config.yaml
n_kv_head: 2
head_dim: 128
norm_place: "pre"
init_std_o: 0.0
beta2: 0.98
grad_clip: 2.0
final_lr_fraction: 0.0
dataset: "wikipedia_en"
Each number is 128 + 32 x the weight over the matrix's rms, rounded and kept within 0 to 255. Layers, rows and columns count from 0. Numbers have three digits each.

# layer 4 MLP down, 768x3072, rms 0.0228, rows 26-76, columns 2432-2559
092166145122116163073174113145112141152185052111124168228137099168151141128167097076164181124153113130187117148126160186141111153119121145164165131136139140126139128128124116105113139106140172126163108111143161141142192141110134205130141172159130115108182128148114139114126123108135130108166143122132093162090182109210094092122113083108088129089095115185161169119114115077100099143105
131102114059124133120114135127147081056096143147172074118138138129155149155097058183144142085127146173160126123136099098150145097096102113104125136112052137167123097105117130138142150135145146122121181087085133117129182115162130117138143115126127150134087063106129117081125131137096143177133103122107138155137161121079144079167121139141084108137131160084090149132104120094138124166215
143129136103105141160162172131135104109107145115128117146114105148159115134147110103137133160080139104099098092147100122088175099098086148104097137144113050112167121152170114153107108184214152110158063117048168146113152146142212166124122102084112155125085084085104065131148104091104157123134118094149133098110205146108121118176129126120173126164067121224133122118155159121144196110161
134094111148129127158129163153104154145105116093117131092145040129129130099109148072160133093133151135143101180134114123086209114144051160136092128078142085119132166086163125201128076110158140131156108103048193114144119255155131148123127121147126200130136143076127087038139159146122073123172138194101140161170078151090061155161131133231110146173159067166083167122206115171129139210099
115122107039104132049083089134149094101089147070113154038123126129074117183195086212126098116113089165147161136119142138150105159150138135132148137161122113080168127082123110141110133150143105118147138156046143117103154090087123097116106131086175126128153100109136132131131136092168159084110099103143122114147141124141061137110149082120094173083158176109081100123128152162112107109151
070131088194145152132099157122136127098205175109184110157131059107147124130141081153129126150149121108097139115130129175157150181162119209151139122131138125178104136035154160122151165065098095089136181185137112229106077142158166118128124166096120167128080111097133114135131102141122131096152111103159201184177072080170168126171159075139134109116147154136098126142110143145150118096141
134090143129119090087110063138206142074148164098138138100132255158170130116122139101133158122140149149095123126112105076137154148069089184152156126162133125107117105076189123039164092091063164118114151213159039181109104067120100125125161172149152192137123162195210138134118159136131133134085134179197173074185162136161150131108099118117098098132128120151172189130153049114159139010126
159111079048093102118121166143059091150157057154077195091107177068153133137140099151148162055169136077119183111130174087125158138104182094123149144122089090126169171066124119130177157139121141120107166125178099094198113119042106224119149206100102108141078114135150133113147119137152135081113111179138150120115160105158081135108110114077077188155143076134126148131165077189133121055109
121119153140122130154109110120121143102053145140081126105134164088168135206103134207124086149169080088171128141124100162167167096090146133204143126115130094134124107155130167087171155116091118134122081221123153131134138118055098108123118111154129120130204179103107095161131139160152123161070113142139130124177171120142121096132145145135065162122202046109103105123173114152107124075110
154181143101110119109077154138087099150136142126147138115131155092119120115117152133162108201135117114140130107138108133090179089145178099128067134107106144184164122148148097145064154119084112125123144106089163138142114127154142104122116133023121110130129148120130126107128078109126164144171098139147165157092107150140116142172119131064140108107099083116140125132134103096124153120113
134104093068131122081132133126172083133197200066172125127112106151120119063095135149139114126076154229104093100154176134139125125132134151100079138114123124097144080085075120153100118205093147121202076144098134177106137115225156112132132119054121110126127127146121097149133143139131123099139129185180083132147135116128111086063110169160124166084062169208129156115038135158103158195176
062181083067155171133153138143166079127063139174180164102131074151158127138141138145172149149155134155102155091110170173150137102140085059154107135117052159095148139172112102134152132093200121158106237083113106145206122169066122152135124122142164136141117107084157125084115130149078115136033121158118188096084110148101097143100147165060161222093151017150043182121134114119120123085054
210165171106141101114079087114090134130160114076105114145116119121145139100173161138115064182205172097120110177122083117169113118145132172132184111118123078151138147090164126093096147113169159135103094104119129151153106127092116105114109094116101101122106181123115119134113119117113139118185120128132002154167093091160124185133122138132186115157211118171113120121201091125119062096045
120106104164102147128112106151167063185081060056164144064147165096191128121103100144152135156163155083141127060128114167171122134082169135170193124103177150141132193097112173179139184110127161143164098111123191104127122208141167164133113103136141219112104205113148131136128107098050101175109058089151071130123139124154070155096138073173175117127151077105127165121101176123180100081129
098157138135170156118095149105141183208186160103084128110114091133154130130141164113132184166116139130121153167130108100130040097139138130162093127097147083152097134052123128093126122146119140126137131134109066157111168138118137056132113149146127166135164071196071166093124128148138120130122172071152147089164135145165132110093105140089141103108141143158094130121089156153151131143104
185140152141111109150166183138137145158129132140157107098101093174163115098142125061137085066172113161085153178121116099163087110119109072097134129122124092097163149157167141123152106080138160125178089150119123135143111174172108144130129106117118132123146113146135130118124111099135157089144096145116139139142131129136118140209128106144160167070182089103119110125144170144142111114083
167113184151107136118101073143111175083105146165103110089124124105139135119102114141117085094087149188149142111121135108093181112109116106109107128148098136099093160129144116110096161113151155113136130166120135202080098113108134164119122076140152113121148161134151106108119125125158126151168118163108174079078070124099169069074130164118122094142177115191124120126216080066161116133045
147115159166157100122103095146136112036100152148148171137138163139144156148109099089123145160109099224144159177129125135076133078126104174161116134206142177147112114195146139144115141168097120130096164091186091126142167135102199117148158167103158124131107109156188192093147143095150158116121169095107224148146157166120127059107123143091128141140080132131121129136078112124111189074117
107139106084197137116177121135122141145177157121169153090104094103113137159192107171135146103103131146106147118124184063189130141139144153152149121122089064113112149165118074128127187116178155128088089118083138094128117150154125134128132140166140146137097123116097131096125062142093121111205151073125146134108109067161208148145128122179149090084168097120126088125106165143090135159162
117094145156124187189170156144146121170115137106094136114112210067147123163148142134125171154135136151080131082120155078174133120081139125116160132109186170112088187093141093115175118181114149139157179151169082099094128115156107050130138139084151107120134127104116210136115192122147152081172071134114226138180099061161071109120117137139134160142087148083076129117134068118124107122077
170145112138068150226178076122092216052200080127150123103131078125120126093151126160128129122174084134196138127144114221165189141150102153066154130085148188167143125101125170159183107099152113122090117105116210071100131124087117153133121096147111121128101170128154114203124149136142151136177131153202130105173141154097127131094114129104125122172095140110105138113144127153140113112163
056118119098069070130064127138137107182177128124107120116119129080135142112165109144159153128082124191099214101111099100129160128096108126094082130136112105113054122093091098159117134152135130141069183131159167161144175131098085137114137169150144020137077181124112092120125148135139099133095145177141223092117118143144145090169107133108102092107088096200164156134129126086113097133181
105126106115158172118097078144059135090152091073086071174142033055201136084122120121108136144090076072108215165137161138154107097165144147215149116137172189145202023166084137108130148139043063144144136141111115172114112080101119167132118163169138131123122082069173087134133150129117113102058144117188103078139149175157192088042118176084134064110071115126171068145131103168166105104097
111168111094142141131057140131113130157062103184105123138128152089135133088122152078129077142154101076143095140137130146128069144117035145142141129116108094074123152153103160150120126100104124141138087143106151131128134150143126097130147094178105105131102162098118139190158142143142130135180111151091118130076214142157169163111123094160127106165114139105130123140151136134113132071126
207087088154131124125112173130155105104160101174131074078120190094128137158090076159084214157108119111110182151133103141157158097137146082120107128114098109160121142078111138150110156088163162121101175191143130179108159127097117114131131130183121126142185154151141046142139117077116142161107191161128144125107197128089106061102117165090075079182186163172122160128188098145110125087107
156155105142206144072083125133170176148106157134222203045137119175137136132151110132150139132103087066104110140126141106119117135099121093143076113120126140183049197063170121129124117147157147128106106141088160113088150161104148055122116182156132104114167129137095080141138113114100189143133135194074120107110145124171096117115138111139095165102135152133128077127173114126142096125138
113139108131102148131120124131154120074208150118137134111130107119090127146101118130120080180115088184091191133130159227133238080184130091122186127090161105162101131112134059165137096073143154139077069153114124119107083131201125144126107088069140120122157166188100104130131126093120138125128095060113091154120116106106135095114171174123134114137072144091148123146148136188132181133044
135138132068127132125119140108169156162115140138139100075132000063166122108136137124088090047133143156086202143119111123125128153121080080225078127122096150109115123185119109123126168103144149123146100083134175098125106075163081046122119152101131104129154165091109169109154068149169126146161122177121122114087087132103104097136135173166103117123131101091149115102108163146114096139097
136109122121153128101124140125100159168106150124165139091143156101100110131176102115125161116148068105144150153127176152096114153098134148170139129159088088185074121120070124104094101140151160127156088093118177202100094115016087040134124161118150169128106188158131121142138150118152119179114146075195151136108176091168169082150124219115126128190117165116074098128154125155125167085140
154135170109077143135160151140137178154134172143136165141093178140155136132149134137139095142147116067122147222139122137090133134103158105161101142148095152154097130146132087121145178138147126136099121151161122159141117072122166128135117137100138104138115150097100147151136157153167149153156123189161058109157098131198169084155122116104122118101101154142151122138187144115105145160144
100106180206071153090155105122109095176162127164121142110097154119142111064167132084135069160165120134121114176128143138127165121133156144086101132110143175050117171111145124105143129137076100130160110165183122061118110095155126159125130113127127150108127142113133156108119125107153151128165111172129135137109089139123168148151114070106127092109113115177109156127077110104155140095115
128159125180111167078024108139087049222099177207109157193155124038066134158131165115163130160185164168103160127135077144160087093147128147146083118149178157120125153106091098120130094101066199131192131089064107145158129223106074092141122109100135081131124083120128088098122161147085085131116144105160151068230140193175076127139164111070142145092178123141123160123155055043141161105064
198115140071127113112056066130207128179115103117142118103132170092149150074130081133166152146153134105140118132134148123127152095117081078131077129091104066157133171142101094087100135090186224121110105091149103112109147188158184156135129105137138153131135083132116131135128158123093075188110123179131186117110155184098134125183125099182081146157176071131112135119125112124176107107156
090158119109135153113126145119134117138125109139114122126139124180147122102120179097116106100123136120146099162114183083117095151131149148123101119084110090080144108184139158136102110127168147134107126110100131169113112166129129097129098163131116093134132133093140120113129166147133127136146121118139144118108106131180128121151139128130121139084163077145091123115072166150104130116110
157054121144124140116099165128054129125133150180161106142131096103157127122180159083095105106147084087160113165132144127098143142105082083116113125114115154181108133086126219137131106102126132135104088097168138117123124122136099150131136147125129163125147123106126096107123164103182097142097150230138134110126156152139110149111117050163084071095155166144102145138075094047139128144123
126118181081120108106078129124084033120155119157147180143114119125135126122122121090163109098155154140094131096126154069139173134119088105100114140123096072099136110116081077119100045222094113111086114099125119106157115192134129167158152171087146139121129089141141109119135105133110167128136135132135115143038099146102122127124102127124105228146119136151106127127084168104152158109162
118113147195036140172181148130050142146128103122153113118113045093105131156161102173122116085067144131135164149133124095154109112133111141059161151106119181138180141096056099167175119117107124117148152134142183076118085115139115155107138115053146136131213128120133123085134123118108150103096064181153108114113045067146208106168130135079119081021133146092117100138123132115130158175160
104102123116138097182078153127100111172072037162148142122145152140204134081114096178108132155145117129118143131144134142152161124133070116146161120122174152174154119115092120109172054096166116127152184101151120134162157142089114173122126181146145196132051160117109062182127118068106130133144078175147139090137075197117255070138141120134122094060127113124160179131116110139169090097094
183110138124107120118045075123110176124098132144050116071135126152099139169114129164154181120142156116148147098122100129128075131106085100118112135119187138077156137176138073148101136095075127122155180113150125131077131147124138122134132108079123081138130081118116083108123112169153121091133111121122137123152100110114107149081134197149173083145158111070147109131096125175107096141127
058047100064045125144088082132101222034052126137113146142108207056134114175084151182166171158170137141124157103126097166126144107131130148100118125114127115053167132093126156135150161060081101123090173113196142146174119140137120180121126089121125093125203159109186155050116088123141122105154110193109144126178116165173114168203125085122136083037162138119131132129078122118141108097069
127100145180132124157167255127196132145122185068165165155116143174107122073098104095132138116131180068184139152129068192184141079041172128116115112192061107192106183178179139121169134152104116121087110147181118126112141126069132095127134102092119141132113133195144138194124153098110149126089166105135139117107177049153169144097106180084146120134121148163134141136127129170108106118076
160117143139129112149171104121081078143122123187132198135120095133092136110125155138143066126161092116176156099122140125121162155126097057111148126145147068139081030156199138125122083159085081100083104109082131097060132096114152112124098128096106041129141081182097123171129147104058165119112127205139106102164123140124134130085113171076147199091021118088150106144133180110111116189202
162144086077100105126100097120181099141085080160189121058132116087137131081114145083141124142082080115118183153110161108160156101086117094105124135192146096107086138085150084137174164108168095120111120093114097061146115117109088103134129167135152179127105139130124132181123178137046183154064141151158155111112111159143088101159116124111098129086130125115140158118189172026102162132118
050157119095182118095152103126172127037168096115095123131145199107144120080095118130120142186125161153161058124115100213110131101124137205134140114102146114098091148171125104113087065119148063119161119201072101125124135123130163107131131091167092078128195140163065188147119167112168148124108176107145134152194130157147132102133108060107182175128115130157117099112168135147150122080079
105188104078112086170100132133172156125180105114110145142117101108100130131130124092102158103105144110150114178112064061123127139160152131077126131155094147146142110043128149141157133105132122136095162116160153157144081094189122167120145081107126123136162148152168144142123086134114172157133088166110090136118071066142124122182118111158088129120176156146118187127087142117111130174130
104148083085159171110154084121108146135171148167077134132123132095199157156078103110128030130166125133087101131152076180066129148169122147117161144061158138120173186227154199133101145098171127155104129149088077139147194141135138124146128036134102138131129122161099031081142135146132088113197133159110126108110123135157126107157164144157100130111101149075077120139105152161190141102108
146117055146151190135130093140212126155104110135168124166129078131167139100108132078133176157157124113154083075119127104107143124072138106179103117135149126102150145153130102107143138126076135129094140150141093169175162132085138140130126111106113139137145123156098184121130157123156127126113067139107129138210172138129175123144140132097143127135048099114165159144139097133144138142110
144208098090119079054142081119155177141102074133078081157144128167099124159060110153137077113116096169184118089112139172090088142123085071115139115127180150117099087157069127122085093167098099122111116110129067111184145080132102110133152150094155135121109135091100074140138152148214127081142197116151089207082166143111091175067108134157069153119133081116035144121151092097153090177164
125153092134120102065122100116178107226094073101110137080122107223159114082108138078164207116101125130187131104122121087109038122162078138170135118156127095102121129079111153104185094162120087107114151082140033163110175106102095157151140121134082106132164132163163114143124181133104184184147119126159119121108140163135122099183092154132147160125114080112078133140119147124130095125118
135143163157018190186101116114149153082152095147129109132127118124132145036121169130134176097075133105184112064130153130109130128103143114071074100136134102103116123094116084065092154143142155135160111072186097110123111067090130139124123153163102142132144159126135138180133249149150134148055086115133073131106152141174198097198132119100100168115118098084113064120124112156140129122138
130096170144097100116143157107119142118137171078096087186110183159132157185067135107139070161091145101153095097117127106129143133110126054194124122203171113137145166061097136119132154098225140126230063152175134122074110100111077211134136109116121182137105190114160148152129156139095125134112111136136149099212113166103120120185128079189132077080115139148131100130144145121116111115097